{"num_hidden_layers": 16, "hidden_size": 160, "num_attention_heads": 2, "num_key_value_heads": 1, "head_dim": 64, "intermediate_size": 448, "vocab_size": 8192, "hidden_act": "swiglu", "norm": "rmsnorm", "norm_place": "pre", "norm_eps": 1e-05, "positions": "rope", "rope_theta": 500000.0, "rope_fraction": 1.0, "qk_norm": false, "attn_scale": 0.125, "bias": "qkv", "tie_word_embeddings": true, "parallel_block": false, "init": "orth", "init_std_qkv": 0.045, "init_std_o": 0.0558, "init_std_up": 0.0643, "init_std_down": 0.0643, "optimizer": "muon_variant", "learning_rate": 0.0098, "beta1": 0.95, "weight_decay": 0.0, "lr_head": 0.00677, "max_grad_norm": 2.0, "warmup_steps": 200, "schedule": "wsd", "decay_fraction": 1.0, "decay_shape": "linear", "final_lr_fraction": 0.0, "batch_tokens": 65536, "max_seq_len": 512, "doc_mask": true, "z_loss": 0.0001, "train_tokens": 271300000, "max_steps": 4140, "dataset": "wikipedia_en"}
Each number is 128 + 24 x the weight over its row's rms, rounded and kept within 0 to 255. Layers, rows and columns count from 0. The size above them is the row's rms in percent of the matrix's.

# layer 10 MLP down (transposed), 448x160, rms 0.0643, rows 235-249, columns 0-159
size [ 93 110 106 106  97  96  96  95 103  91 105  90 101  90 102]
[[119  83 119 162 139 142 100 132  81 140  88 122  98 129 155 131 157 167 101  99 165 145 170 154 134 130 142 132  87 105 132 148 142 146 124  82 176 128 107 133 131 117 108 107 126 129 114 125 146 154 135 102 137 130 122 148 158 101 180 149 127 107  91 133 121 129 127 137 108 162 101 112 110  93 181 118 144 118 184 168 137 149 114 115 130 134 142 143 152 105 133 126 148 156 146 126 142 127  58 146 116 129 110 131 118 189 147 148 133  97 149 108 130 146 123 118 122 121  97 115 148  90 134 126 144 127 147 127 148  94  87 155 152 121 190 133 144 113 113 149 166  95 107 132 132 120 119 159 116 161 131 161  59 159 118 152 110 139 116 114]
 [170 151 148 136  86  71 140  97 144 105 121 144 115 119 138 135 123 126 130 107  90 145  92 132  95 117  89 147 176  88 116  47 100 179 172 126 106 117 118 149 162 117 136 120  92 118 107 128  86 139 141 169 127 132 142 153 162 147 128 148 164 109 137 155 138 106 115 140 137  97 167 114 140 140 163 121 126 158 107 122 127 122 130  91  98 117 160 141 130 183 135 147 184 116 132 136 114 103 137 125 119 130 132  99 105 154 116 121 119 137 124 157 111 112 113  97 126 127 136 130  67 141 150 126 132 119 126  99 118 116 145 158 136 150 146 200 157  97 112 101 113 120 146 123 161 115 109 101 134 146 107 133 150 120 158 101 117 144 100 138]
 [122 159 130 110 146 114 116 105 132 137 126 122 105 118  85 167 165 109 143 153 114 154 145 120 144 156 122 134 117 132 152 142 128 211 147  75  89 180 132 146 117 113 116 139 156 105 130 137 106 110 108 138 138 132 171 119 158 127 148 120 150 124 143 160 134 100 120 149 166 161 107 140 170 100 120 164 113 167 120 130 142 126  87 149 128 102 158 159 145 109 151  98 113 114 122 137 152 151 147  87 149 125 144 129  97 163 133 150 120 126 140  93 140 113 158 103 151 106 121 128 111 151 135 160 105  95  90  93  98  80 133 163 128 124 141 134  96 122 166 130 124 154 129  81 137 137 134 118 197 134 172 111 115  86 120 137 117 124  99  92]
 [131 150 169 158 121 159 121 121 137 114 136 113  79 144 158 113 137  82  95 129 132  85 108 147  98 125 145 116 169 154 156  96 142  95 128 102 129 135 154 142 164 111 138 160 136 118  91 114 106 161 137  95 134 148 139 107 173 111 108 124 140  92 109 111  89 163 161 103 138 135 170 132 135  60 104 144 166 100 125 136 122 138 120 151 116 129  80  97 108 128 141 140 115 146 131 175 125  96 120  99 157 191 107 100 138 108 183  96 109  85 127 132 128 113 156 109 125 161 168 137 139 131 131 108 136 129 154 124 152 122 100 130 147 135 109 144 133 141 155 144 152 178 173 126 149 120 145  95 110 123  85 110 157 121 114 121 119 126 133 134]
 [118  98 140 133 163 107 143 117 140  95 177 126 105 106 153 134 105 171 138  97  96 125 120 144 105 117 135 138  97 125 172 146 107 169 140 145 130 145 109 139  87  90 134 116 157 122  83 122 118 126 124 102 120 171 108 128 123 131  84 106 118 120 110 107 172 109 131 140  96  92 114 129 116 110 102 112 143 154 142 172  76 136 148 110 107 128 146 168 131 147 122 136 126 122 128 119 116 142 130  91 129 148  94  78 146 135 168 197 136 124 175 139  83 110 112 112 132 125 126 173 141 161 153 140 128 110 130 126 146 132  97 141  51 124  94  82  90 134 118 114 148 148 123 129 117 162 153 131 138 147 137 126 184 137 126 164 124 141 106 121]
 [142  69 132 166 129 103 150 134 133  99 118 121 128 147 139 164 127 112 155 127 105 140 202 102 116 138 112 112 183 172 114 163  92 167 131 113 113 111 159 133 147 166 124 142 109  84 126  81 159 129 116 145 125 125 100 150 124 103 104 159 116 138 134 126 168 117 147 145 133 120  92 166 150 120 151 151 156 132 116 181 140 137 140 142 131 100 121 175 138 134  98  91 129 125 161 128 164 155 132  94 143 108 149 157 100 125 148 111 126 123 167 137  81 143 155 129 142 147 139  72  99 104 150 115 117 115 103 116 136 149  95 105 132 116 128 137 112 156 140 114 113 135  59 135 116 117 109 116 118 125 124 127 111 167 114 146 107 185 138 141]
 [ 98  93 113 131 144 109 105 165 123 113 104 111 122 120 136 166 105 130 131 175 107 134 159  93 127 132  95 116 137  83 132 134 140 179 130 102 140 161 164 130  98 145 154 150 152 160  63 117 183 162 133 142 139  99 117 148 131 112  99 126 118 106 167  83 152 132 135  97 131 116 124 147 126 133 134 147  90 138 151 113 102 117 153 126 127  97  97  64 121 124 158 132 171 111 157  98 137 161 110 127 185 101 103 139 137 157 144 129 146 152 177 101 108 130 124  90 179 150 120 155  85 130 106 130 130 132 151 109 108 130 128  96 141 133 135 132 147 150 116 152 128 141 132  90 157 141 172 136 102 105 134  98 143 130 103  93 146 144 135 135]
 [111  97 135 159 110 108 126 134 122 115 144 156 126 142 128 106 118 120 130 122  98 109 136 120  99 139 117 151 112 117 128 169 126 154 108 125 115 139 129 146 140 110 104 168 179 158 140 148 120 137 101 139 117 127 100  74 135  80 153 151  91 139 150  98 152 147 131 110  92 128 118 169 156  98 121 155 115  79 152 119  94 127 146 155 135 117 108 150 141 152 102 131 174 125 103 103 122 186  95 163 134 103 118 133 216 105 125 148 131 174 150 125 120 159 138 110 146 131 124 173  69 131 152 190  99 115 159 106 127 111 104 146 135 147 125 136 131 142 103  80 141 145 118  90 150 149 168 121 116 109 116 106 148 109 137 136 139 145 102 129]
 [117 139 139 109 106 122 165 124 146 131  60 101 138 156 123 102 138 142  72 136 110 169 163 161 129 128 145 101 142 114 139 124 106 136 152 127 122  91 102 182 114 122 100  94 116 104 171 142 141 113 150 101 142 140 117 127 116 138 132  91 123 134 120 144 109  98 132  97 111 132 113  88 110 113 148 132 117  99  98  84  97 113  92  62 147 147  96 157 115  87  63 122 139 146 141 146 134 112 118  71 155 154  84 138 103 127 107 135 162 103 125 125 158 128 100  90 128 156 106  82 135 133 111 135 141 121 138 144 127 109 107 139 129 134 156  97 111 112 113 109 136 112 153  99 112 165 112 169  93 124  92 136  93 118 134 141  94 125 139 121]
 [130 101 134 134 148  98  99 142 133 128 130 145 132 132 130 123 151 144 167 134 136 179  82 149 112 117 137 151 131 150 125 133 129 123 135 165 123  91 131 115 117 140 129 136  85 119 131  93 151 153 103 105 108 114 160 130 131 165  69  83 149 119 150 108  69 148 148 106 104 154  97 100 106 154 135 150 135  91 176 178 136 119 131 119 125 114 126 137  95 110 145 138  91  99 125 141  94 114 152 139  92 103 154 152 110 115  92 147 146  57 132 145 109 118 102 164  88 118 141 164 120 126 118 118 101 132 138 141 101 188 140 155  95 101 123 147 126 154 125 148  71 152 162 176 152 126 154 146 109 119 125 120 127 138 106 115 140  97 140 101]
 [ 92 106 127 100 143 111 124 111 107 134 112 148 120 131 106 107 117 110 125 127 165 122 110 170 129 165 104 115 143 107 127 156 134 138 171 165 107 122 129 159 159 126 119 113 118 135 125 116 183 118 169  99 132 128 135 102 105 123 118 136  80  84 106 144 112 108 114  96 115 149 135 125 185 141 119 139 132 124 142 131 136 179 142 103 110  94  92 140 134 118 163 141 110 150 161 107 100 144 133 119 139 125 115 104  96 126 120 127 115 171 127 155 146 203 121 172 151 138 124 107  89 101 187  95 112 129 150 154 141 165 135 126 144 177  99 126 121 164 125  68 125 108 141 118 117 134 141  89 143 150 145 109 148  81 119  89 107 132 171 109]
 [131 146 134  71 129  97 138 117 131 142 140 180 101  99 133 129 156 101 164  93 158 142 139  94  96 122 146 154 106  94 148 114 107 114  79  93 159 143 129 121 183 163  77 142 168 122  99 150 139 123  89 147 162  90 142 146 115 158 112 151 140 123 112 148 120 158 138 133 197 128 152 109 101 129 150 146  98 131 100 123 109 111 153 111 143 150 152  89 140 181 137 105  83 133 102 155 111 113 111 109 109 131 160 128 123 120 103 103 114 135 130 118 117 139 143 131 133 117 139 118 133 146 182 150 111 124 113  92 125 137 128 171 101  84 115 158 126 136 150 143  91 119 124 149  94 112 113 108  65 145 150 123 123 116 124 122 102 151 128 130]
 [112 149 143  86 171 136 112 107 166  74 137 119 162 104 149 109 106 132 144 153 147 117 108 113 140 123 134 124 126 158 135 122 122 160 129 104 171 149 111 146  84 126 127 106 148 148 115 106 100 103 114 166 112 114 129 116 165 113 124 106 118 111 124 130 151 135 105 113 196  97 128 122  76  67 104 116 109 113 152  94 136 146 115 164 166 139 118 122 156 132 110 152  99 133 179 102 194 126 159 117 162 140 139 140  84 125 121 114  99 111 107 119  89 130 154 139 108 154 135 147 150 137 126 125 144 147 133  95 110 144 135 119 146 125 145 156 137 119  93 140 163 142 159 114 129 154  69 118 119 128  83 126 123 174 129 103 116 132 167  88]
 [154 149 158 138 163 145 112 120  97 136 114 104 145 136 126  95 124 115 139 169 118  89 137 134 139 140 109  95 142 147 171 169 133  99 148  91 103  92 114 119 166 140 106 169 137 146 119 127 205 155 157 127 124 119 184 145 131 132 151 119 116  80 108 118  52 116  89 137 147 117 145 120 121 101 122 122 147 121 113 145 126 158  82 103 144 138 111 145 107 108 143 173 139 140 118 117 162 159 133 143 171 140 163  86 106 150 170 128 130 143  88  90 116 103 114 103 195 125 124 104 124 134 120 133 111 150 119 116 119 117 106 123 142 128 138 145 140 148 151  86 136 113 104  98 129 124  96 119 101 137 109 172 133 148 126 158 150 122 144 135]
 [159 120 125 174 133 100 122 172 110 103 123 192 136 129 164 127 126  99  97 122 162 144 129 110 118 111 131 134 151 113 109 114 164  86 125 121 141 136 158 137 113 141 108 132 102  96  94 103 106 147 137 101 151 109 158 114  82 130  99 137 123 150 149  71 114 146 148 139 152 165 101 104  99 137 139 165  93 164 134  97 164 116 151 124  74 136 102  99  96 120 138 140 139 116 144 126 115 125 123 144 123 149  93 118  84 114 138  95 100 157 116 150 180 127  98 114 124 101 136 129 105 110 122  81 127 141 148 154 112 133 121 116 107 109 119 176 138 169 117 107 114 117  94 172 114  80 155 122 136 139  84 109 156 108  97 127  93 162 141 125]]
# layer 10 MLP gate, 448x160, rms 0.065, rows 236-249, columns 0-159
size [103 106  98  96  96 104  99 103  92 107  94 102  88 104]
[[132 133 105 165 156 136 120 161 126 162 113 172 132  88 117 117  75 148  83 126  90 121  92 155 103 117 118 149 121 149 157  91 124 144 136  97 137 100  96 100 131 128 135 135 145 124 108 124 106 113 158 142 117 101  78  97 101 118  83 146 110  98 175 155 119 124 149 109 108 116 154 124 112 124 164 133 144 135 155 139 108 111 144 138 152 133 108 165 131  96 163  76  51 101 116 119 128 148 152 124 110  80 129 131 108 147 126 146 129 158 114 144 140 111  81  99 181 120 139 143 153 131 136 134  99 119 150 133 179 115 121  79 113 136 181 134 157 111 152 109 143 137 105 103 123 141 125 100 121 136 135 153 111 153 121 131 124  81 113 126]
 [129 145 112 108 133 112  71 122 159 125  91 155 116 115 142  81 114 132 133  93 135 140 158 179 147  86 142 147 152 110 114 170 146 115  70 121 148 190 140 143 161 121 102 131 183 169  77 114 135 112 175 149 117 143 135  78 145 140 114 162 106 175 133 144 102 125 158 157 164 156 149 138 138 129 122 155 149 151 140 126 131 108 157 145 110  79 173  98 106  98 105 108 115 123  80 111 145 160 106 156 127 121 135 110 140 116 109 125 123 130 101 128 150 116 126 123 126 146 130 107 138 134 127 119 114 161 141 146 110 131 153 147 114  95 143 119  96 118 139 114 132  83 123  85 137 143 115  79 117 107 100 130 143 100 107 138 114 116 138  97]
 [123 104  74 170 166 136 145 116 119 107  96 119 117 127 111 128 133 133 127 148 119 111 115 159 115 106 145 115  99 143 139 115 126 152  76 118  97  88 119 118  93 161 169 103 144 169 134 119 148 147 168 114 170 106 116 143 159  94 175 131 100 129 158 147 110 103  98 135 145 175 123 172 138 119 115 102 138 159 118 123 146 115 167 105 118 121 143 111 145 148 143 112 146 118  91 161 124 145 145 149 125  97 152 142  59  95 123 136 121  94  97 127 142 155 119 102  74  94 156 131 148 139  99 148 151 122 154 104 146 139 117  99 163 134 149 113 130 152 154 150 114 107 154 130 117 162 165 127 111 112 117 158 103 102  97 132 191 119 151 134]
 [116 120 162 113 125  98 112 152 135 105 152 115 162 143  68 158 118 120 123 146  85 151 154 152 128 154 154 111 152 149 128 121 138 153 140 104 112 131 158 104 112 134 109 117 119  91 113  97 112 115 120  83  94 142 126 144 154 128 101 136 114 145 146 127 145 144 114 117  86 126 159 149 121 170  98 131 106 114 141  80 130  98 147  92 140  78 135  81  87 117 172 116 104 128 138 101  58 112 144 128 146 136 133 122 121 167  84  96 149 124  98 129 141 145 139 145 131  91 146 123 142 129 106 132  89 199 145 118 119 148 131 139 163 155  86  78 174 124 115 124 115 150 136 150 120 111 102 148  76 169 135 129 119 134 142 112 134 114 127 144]
 [ 99 134 117 134 173 120 112 139 161 152 128  82 148 111 145 128 154 149 130 102 100 132 136 143 143 133  90 152 132 141 132 152 163  80 114 127 155 155  99 133 122 126 157 154  88  66 101 119 132 118 111 133 107 131 147 140  95 149 143 159 153 127 168 111  98 169 159 135 107 104 137 176 108 156 140 112 110 157 135 149 129 111 140 143 118 121 148  74 130 110 125 144  96 103 159 105 129 124 124 120 131 147 125 113  86 112 171 152  99 141 161 105 110 147 109 133 162 145 112  95  99 126 134 120 122 143 128 155 104  91 133 127 132  91 100 126  76 143  81 114 150 119 107 137  92 144 124 107  98 121 131 154 100 103 133 173 123 138 183 200]
 [118 130 121 114  96 117 118 159 115 114 131 136 130 158 123  91 108 164 151 132 146 148 105 143 127 144 197 129  89 127 153 144 158 113 103 135 142 136  72 147 150 139 118  78 137 112 110 138  92 159 132 151  78 161 155 135 125 102 168 137 111 125 196 139 107 129  83 101 112 159 161 151 106 147 159 122 131 128 139  71 120 110 119 178 184 109  97 147 135 145 141 110 123 131 111 168 119 109 131 117  86 148 131 106 106 133 110 102 145 103  96 130  90 149 139 162 135 120 125 125 167  90 150  96  98 122 130 148 151 131 161 117 120 104 155 143 111 112 151 103 153 116 150 156 134 100  95 100 126 122 164 153 103 124 136 113 127 122 164 116]
 [111 136 123 136 128 121 105  90 108 172 151 111 128 173 102 119 130 127 136 169 116 102 159 119 114 147 112 143 127 131 120 146  82 111 100 162 122 113 173 108 148  94 139 160 182 182 143 113  95 126 101 120 126 156  92 151 118 148 139  95 105 109 135 140 121 144 131  97 116 169 107 133 156  73 131 168 120 103 122 138 126 108 103 158 138 106 170 157 147  98  99 142 144 109  73  98 159 144 157 158 152 150 111 103 164 133 100 119 130 125 123 139 139  89 143 115 151  88 131 121 154 161 148 125 138  76 173 149 132 122 147 162 119 148 112 142 101 108 106  95 169 177 153 112 128 108 133 122 132 127 113 167 126 109 115 139 150  96 133 115]
 [109 138 134 125 127 137 160 132 101 151 116  83 178 110 130 121 120 151 102 144 124 158  95 126 102 101 120 147 125 119 146 107 152 138 143 111  92 111  82  83 179  73 129  90 141 137  58  54 105 149 151 161 127 109 146 128 122 136 130 133 131 121 166 108 149 170 125 113 140 160 136 113 108 116 112 115 115 115 151 142 121 120 124 132 121 132 144  97 133 119  93 117 113  93  94 136 157 157 150 129  82 129 102 104 141 131 166 116 128 165 102  77 123 166  81 103 127 104 130 139 161 175 121 123 138 163 132 135 132 148 159 145 135 114 121 145 118 118 130  98 104 106  83 104 125 104 116 134 120 103 142 176 106  94 167 121 116 140 147 112]
 [137  95 120  88 111 127 113 167  81 132 206 144 153 184 137 144 154 116 129  95 133 127 114 134  91 142  99 165 137 159 106 150 157 145 131 141 180  84 116 133 109 164 108 138 124 156 150  80 120 168 104 152 130 123 124 112 104 135 115  68 129 138 121  95 107  97 103 128 117 132 138 148 141 159 133 149 101 140 128 132 139 108  95 137 137  97 159 120 120 133 100 139  93 173 105 127 121 131 121 108 139  98 118 176 128 155 105 142 142 116 102 109 117 161 166 152 149 137 123 173 124 122 106 125 128 106 151 161 161 106 120 128  98 138 135 174 113 103 139 102  89 130 146 139  89 128 123 146 108 105 144 126 104 122  99  91 109 120 138  80]
 [148 157 135 140 128 158 155 136 134 121 116  72 145 132 100 106 130 167 126 168  84 109 140 127 145 114 115 165 136  52 110 127  86 122 180  91 123 128 138 111  90  93 103 141 134 119 114 113 117 103 119 145 111 133 115 129 133 116 128 124 133 147 145  82 104 114 118 120 139 150 138  97  92  61 152 115  88 138 133 124 163 122 111 136 123 146 113 164 113 132  62 142 138 101  99 119 102 122 107 127 126 102 123 130 138 108 151  96 136 138 120 102 126 143 172 100 151  92 135 148 157 183  91 119 136 146 118 102  90 128 119 132  92  93 121 124 161 137 134 141 141 143 172 122  81 139 122 138 131  64 136 124  94 122 117 120 158 139  94 129]
 [119 116 134 107 121 131 120 127 115 127 128 123 124  93 127 117 147 129  87 107 124  94 120 137 122 140 118 107 132  77 104 132 145 121  82 104 152 129 112 141 148 130 134  63 159 118 141 103 156  99  88 109 109 126  88 121 141 144 139  98  89 128 128  76 148 136 112  85 181 161 145 139 170 113 137 135 147 160 143 149 150  90 135 142 162 111  88 111 131 139 144 121 151 138 106 146 149 139  84 148 123 120 118 124 147 119 131 136 113 177 173 196 132 137 110 141 137 142 106  92 121 128  99 178 165  97 153 114 111 125 132 117 126 162 107 114  98 139 125 101 130 106  89 158  76  81 139 135 148 164 136 133 168  95 141 147 141  80 139 132]
 [110 102 152 160 111 110 128 135 111 139 143 148 185 108 135 140  77 172 154 122  90 139  98 150 115 147 109 142 105  76 184 123 104 135 136  79 146 150 121 111 121 158 110  96 140 116 119 125 102 130  99 117 121 133 112  90 117 156  98 104 157 108 122 152 116 159  95 150 126 138  82 144 161  86 131 151 114  74 126 153 157 172 152 166 157 123 123 117 124 121 127 135  87 162 130 167 113 143 125  68 151  77 153 114 148 111 122 110 122 112 121 122 131 127  97 131 121 108 147 132 122 113  94 128 139  99 160 186 114 111 149 131 148 147 138 131 129 123 143 153 123 129 108  97 108 125 131 129 140 157  72 123 124 141 176  98 109 148 143 118]
 [117  83 136 128 173  96 126 113 156 127 125 143 138 102 132 148 156  99 115 111 174 117 115 126 148 111 115 149  68 136 147 131 148 147 112 144 193 125 109 162 121 203 125  79 110 143 105 117 111 150 130 146  98 127 152  84  80  94 123 159 126 106 100  94 112 130 114 153 117 149 141 169  99 132 134 139  99 142 125 157 171  99 111 174 172 106 134 152 109  96 141 129 119 184 132 153 106 119 117 134 139 120 160 124 152 143 143 106 129 118 143 144 148 143  95 150  87 132 128  94  94 126 193 133 145  95 130 136 125 108 155 145 131 131 118 146 140 140 112 119 161 117 112 149 134 145 141 129 170 145 133  96 152 154 136 109 122 166 131 114]
 [124 157 175 123 136 118 146  88 114 108 150 131 155 164 124 101  92 125 149 133 183 172  84 100 133  87 175 151 128 147 101 131 103 128 128 102 100 169 119 164 162 122 112 113 138 118 140 126 117 160 120 130 164  86 111 137 131  72 122 133 119 109 122 119 136 151 168 133 111 113 104 139 170 127 119 126 105 147 131 136  83 157  97 133 114 158  86 140 100 123  88 109 130 118 144 107  84 142 118 156 141 144 107 123 156 130 119  88 114 167 109 101 134 121 139 125 134 112 190 139 160 144 127 153 127 145 164 115 127 196 118 106 148 116 130 135 124 136 119 145 159 127 168 149 152  96 137  82 152 133 161 112 122 123 134 156 141  81 144 115]]
# layer 10 MLP up, 448x160, rms 0.0636, rows 236-249, columns 0-159
size [113 105 102  97  94  94  95 108  90 101  96 100  89  93]
[[137 192 113 167  98 128 126 115 148 105 171 100 124 128 132 140 139 154 168 119 130 158 165 103 122 110 130 139 164  88 142 111 100 104 181 115 142 125 126 170 129 173 116  90  95 117 103 149 147 176 101 126 127 101 139 138 100 130 115 163 139 160 125 140 106 106 139 135 100  81 143 153 166 111 178 151 144 150 146  86 111 150 111 114  99 120 137 148 103 123 126 123 122 131 153 150 119 118 131 178 142 122 138 105  87 154  76 103 110 131  87 140 134 128  89 159 115  93 139 107  91 151 145 143 165 126 136 128 129 128 150 122 160 151 122 133 148 117  67 107 168 127 135 105 131 159 108  97 122 126 143 101 171 127 140 130 112 114 110 113]
 [111 161 153  95 129  87 118  57 134 129 116 126 121 146 132 112 140 139 155 103 144 137 110 129 158 151 161 140 122 125 127 116  74 105  90 143 123 113  88  94 159 109 129 159 125 106 118 155  86 109 135  93  91 135 137 123 161 130 153 157 125 156 106  94 109 122 117 130 146 138 100  82 105 102 131 100 137 123 131 147 103 113  79 108  73 136 151 154 155 130  96 101 140 130 117  98 124 173 121 143 108  95 158 114 132 141 140 107 123 166  99 100  77 129 106 132 158 126 108 114 141 156 153 106  88 113  97 124 102  90 132 142 146 106  88 101 155  95 166 156 139 127 145 142 134 123 183 122 126 123  94 155 138 138 111 101 141 163 115 147]
 [125 133  84 101  94 124 125  88 126  79 144  93 111 123 102 116 135 130 121 137  91 149 164 109 107 145 156 122 166 153 128 129 135 138 142 114 183 142 141 137 124 116 153 121 131 151 101 139  45 122 120 158 185 151 143 132 152 114 113 119 111  95 129  83 112 128 117 139 150 152 165 103 106 147 191  95 124 101 126 158 160 105 152  90  93 130 144 118 118 132  88 150 119 120 139 158 131  75 134  99 138 120 110 151 163  82 174 139 121  90 104 141 126 140 127 106 107 158 134 122 137 109 126 108 153  94 108 132 116 118 109 124 136 137 140 108 138 111 123 160 120 121 138 135 160 144 108 107 102 109  81 163 158 155 151 141  86 131 150 131]
 [165 162  82 118 124 110 133 152 104 138  82 128 120 112 119  90 169  83 134 116 133  97 124 102 138 161 139 136 162 157 105 143 128  93  78 126 115 120 110 115 170 163 131 171  88 129 155 182 147 128 152 173 123 109 121 103 139 110 146 143 151 115 179 151  98 135 120 139 172 117 145 110 148 116 121 129 138 162 135 122 144 106  88 152 120 137 102 137 123 147 118 120 136 123 141 135 149 142 122  99 127 165 147 166 128  74  77 118 117  86 125  96 141 142 123 112 124 139 124 108 134 143 114 119  78 164 104  77 131  97 128 137 136 159 116 172 109 134 151 113  90 121 153 134 190 131 103 162 112 111 121 127  85 124 126 121 111 152 125 121]
 [110 108 136 161 107 132 100 123 138 144 113  90 122 127 123 158  85 162 145 147 133 152 169 109 106 102 160 150 132 139 163 116 130 148 147 130 110 124 100 138 138 119 124 134 125 109 142 146  95 146 148 161 133 143 144 143 142 148 132  72 129 135 145 114 133 145 156  91 128 122 129 135  86 139 120 119 119 122  69 119 113  90 120 131 116 133  85 119 104 121 181  87 126 133  96 135 110 102 119 138 117 135 125 120 188 109 166  94 147 159 106 158 120 119 103 152 143 152 110 125 163  89 150 128 125 125 112 174  76  97  96  75 108 121 152 116 115 122 123 176 121 173 130 183  81  84 154 167 157 156 150 103  99 106 124 137 124 139 151 123]
 [105 117 118 128  94  93 142 132 132 140 144  89 156 145 116  97 142 136  81 143 141  69 137 114 139 125 142 107 131  92 187 131 136 120 121 150 104  82 110 111 119 136 136 185 112 128 197 156 146 115 134 120  99 124 159 125  88 113 110 128  86  97 136 145 133 129 148 148 128 103 142 101 163  89 134 126 138 147 166 113 121 137 157 120 140 159 150 172 180 140 115 155 146 155 111 147 151 102 155 108 134 126 142 162 180  72 111 145 147  90 146 140 101 143 128 139 126 151 163 182 148 110 143 156 143 165 126 115 138 113 114 144 133  93  99 129  98 132 122  89 135 145 117 125 129 148 104 147 121 163 134 157 138 106 145 121  96 117  93 131]
 [125 160 129 104 177 122 111 118 129 122 167 108 132 110 165 124 144 112 137 118 128 112 149 140 120 106 132 169 147 102 141 158  97 123 147  89 137  85 105 123 116 115 127 135 137 164 153 126 101 119 128 157 116 140 104 149 103 136 111 139 135 176 155 130  71 138 171 101 109 196 103 136  99 108 112 134 111 135 126  81  91 117 145 119 130 144 129 155 151 114 108 141  81 135 157 132 125  91 159 101 142 131 128 195  94 130 126 142 146 112  87 156 189 127 171  98 140 149  85 117 124 121 118  87 142 139 157 151 129 117 127 107 120 172 115 111 148 134 133 115 158 141  94 116 156  89 128  99 122 139 145 100  86 164 134 142 124 111 115  92]
 [149 143 125 144 120 137 142 120 133 153 143 135 133 153 130 152 120 114  43 127 130 132 124 119 111 131 144 142 136 140  89 137 176 151 118 128 128 115 117 140 126  96 158 132 110 144  94 154 120 115 137 126 140 169 143 103 165 118  78 119 134 139 128 102 128 150  85  88  78 148 131 107 130 114 152 120  70 116 112 160 112  77 141 103 155 122 127 135 120 113  72 106 115 132 121 134  90 156 122 150  85 192 122 112 124  91 136  84 134 129 163 122 149 143 126  70 106 164 146 134 103 174 174 145 121 165 143 172 136 137 103 160 119 133 134 136 102 134 158 117 136 105 153 120 165 145 135 136  98 130 141 125 111 130 117  99 139 185 117 143]
 [138 136 152 166  94 161 142  98 158 132 134  89 140 161 157 137  90 141 110 112 127 118 109  89 154 116 151 167 139 127 133 122 131 116  78 116 109 184 129 113 162 141 161 128 140 142 117 124 111  65 164 119 151 181 141 170  92 106 165 163 124 116 142 143 143 150 118 113 109 105 160 105 156  55 114 126 126 119 114 129  98 125  97 115 128 146 139 114 158 132 113 115 151 138 128 128 120 154  99 170 131 159  93  88 119 168 154 152 124 165 112 154 128 136  93 102 141 119 107  85 123 120 152 117 113 115 124 125 149 135  93 101 161 131 160 109 156 106 176 152 132 120  96 113 110  81 136 102 128 128 116 146 156 137 125 127 130 124  90 115]
 [138  98  75 116 132  97 120 126 121 124  71 127 123 106  78 161  86  98 131 159 122 140 152 107 179 133 122 153 109  91 100 127 119 119 113 119 184 126 117 144 159 137  77 120 126 130 128 115 122 107 123 154  89 158 157 113 140 127 153 133  93 153 160 124 160 156 139 102 123 135 100  90  87  81 135 147 105 102 151 132 160 133 140 142 137 121 156 161 105 152 125 172  97 152 119 100 114 168 110 153 135 125 119 114 108  73 113 121  95 159 147 106 101 117 156 116 135  93 140 162 156 126  96  96 140  74 137 179 104 134 136 116 124 144 125 119 133 123 105 146 110 141 165 141 173 110 104 137 130 108 151 103 157 146 142 125 118 105 117 121]
 [ 85 159 113 151 121 125 116 142 117 107 157 108 137 132 124 124 120 119 158 111  94 152 108  93 118 159  90 104 109 119 117 127 138  89 122 117 116  83  97 155 100 110 165 162 126 143 134 135 134 110 139 133 150 121 126 161 159 146 117 141 150 123 165 128 137 115 110 175  84 106 101  91  90 138 105 177 123  77 124 164 140 169  95 124 154  98 153 159 127 157 154 152 147 157 143 142 165 130 144  86 142  86 179 139 102 122 160 144 173  88 117 112 104 160 120 148 146 120 130 100 138 126 125 118 139 112 113 170 160 162 172 104 107 141  97 111 109 106 112 127 135 145  88 124 147 127 147 122 152 153 116 126 132  99 164 115 108 132 179 145]
 [137  97 128 104 129 142 167 158 171 120  93 154 119 104 133 156 148 146 149 112 127 143 105 133 155 161 114 134 153 164  85 103 178 127 160  94 107 163  98 138 161 101 118  93 134 134 114 121 120 167 112 169  75 117 125  91 131 106 104 142 157 104 126 105 155 164 147  90 120 145 125  95 128  89 149 130 134 121 106  89 153 120 111 134 194  88 109 104 180 160 104 114 122 116 149 117 115 114 129 127  98 102  96 143 104 188 131 109 147 154 123 142 148 100 109 158 146 132 130 162 149 130 119  78 141 109 125  98 140 152 126  96 136 103 133 146 116 115 142 104 133 123 147  70 166 108  91 132 138 126 118 130 116 136 131 113 125 141 136 110]
 [160 115 130 112 140 102 135 159 111 149 165 162 164  92  96 152 130 105 146 125 128 128 158 119 154 135 127 101 159 134 161 104 132 150 157 104 127 119 144 123 103 137 119 115 154 161 142 110  69 113 143 129  86 103 147 110 145  76  98 196 123 148  88 128 102 165 139 140 154 124 138 150 143 108 119 114 124 140 142 101 135 109 146 111 124 105 140 136 108 116 170 114 129 123 118 143 114  84  68 166  89 156 117 158 134 161  65 128 122 130 169 105 115 127 104 149 130 136 132 122 129 111 137 107 123 130 125 148  94 138 175 142 153 156 116  75 132  95 141 110  87 153 166 144 119 160 165 146 132 141 134 168 146 119 115 128  91  99 114 147]
 [104 127 141  86 139 138 114 111 152  98 109 163 109 143 140 126 158 135 145 141 124 115 117 145  91 137  94 115 161 102 173 144  97 118 146  86 137 152 102  84 118 158  97 134 126  70  87  97 126 157 102 178 119  51 142 138 115 127  70 157 130 128 136 104 114 137 110 122 158 144 117 138 149 135 131 139 136 121  86 118 116 149 113 111 130 156 130 131  67 144 109 103 136 134 154 154  76 124 149 141  81 136 141 115 167 131 162 138 117 177 121  99 133 141 127 133 141 127 146 133 121 138 136 139 133 128 128 102 161 184  98 113 103 122 115 102 119 105 168 109 129 113 139 139 101  85 110 119 129 135 109 116 102  79 128 141 116 131 102 174]]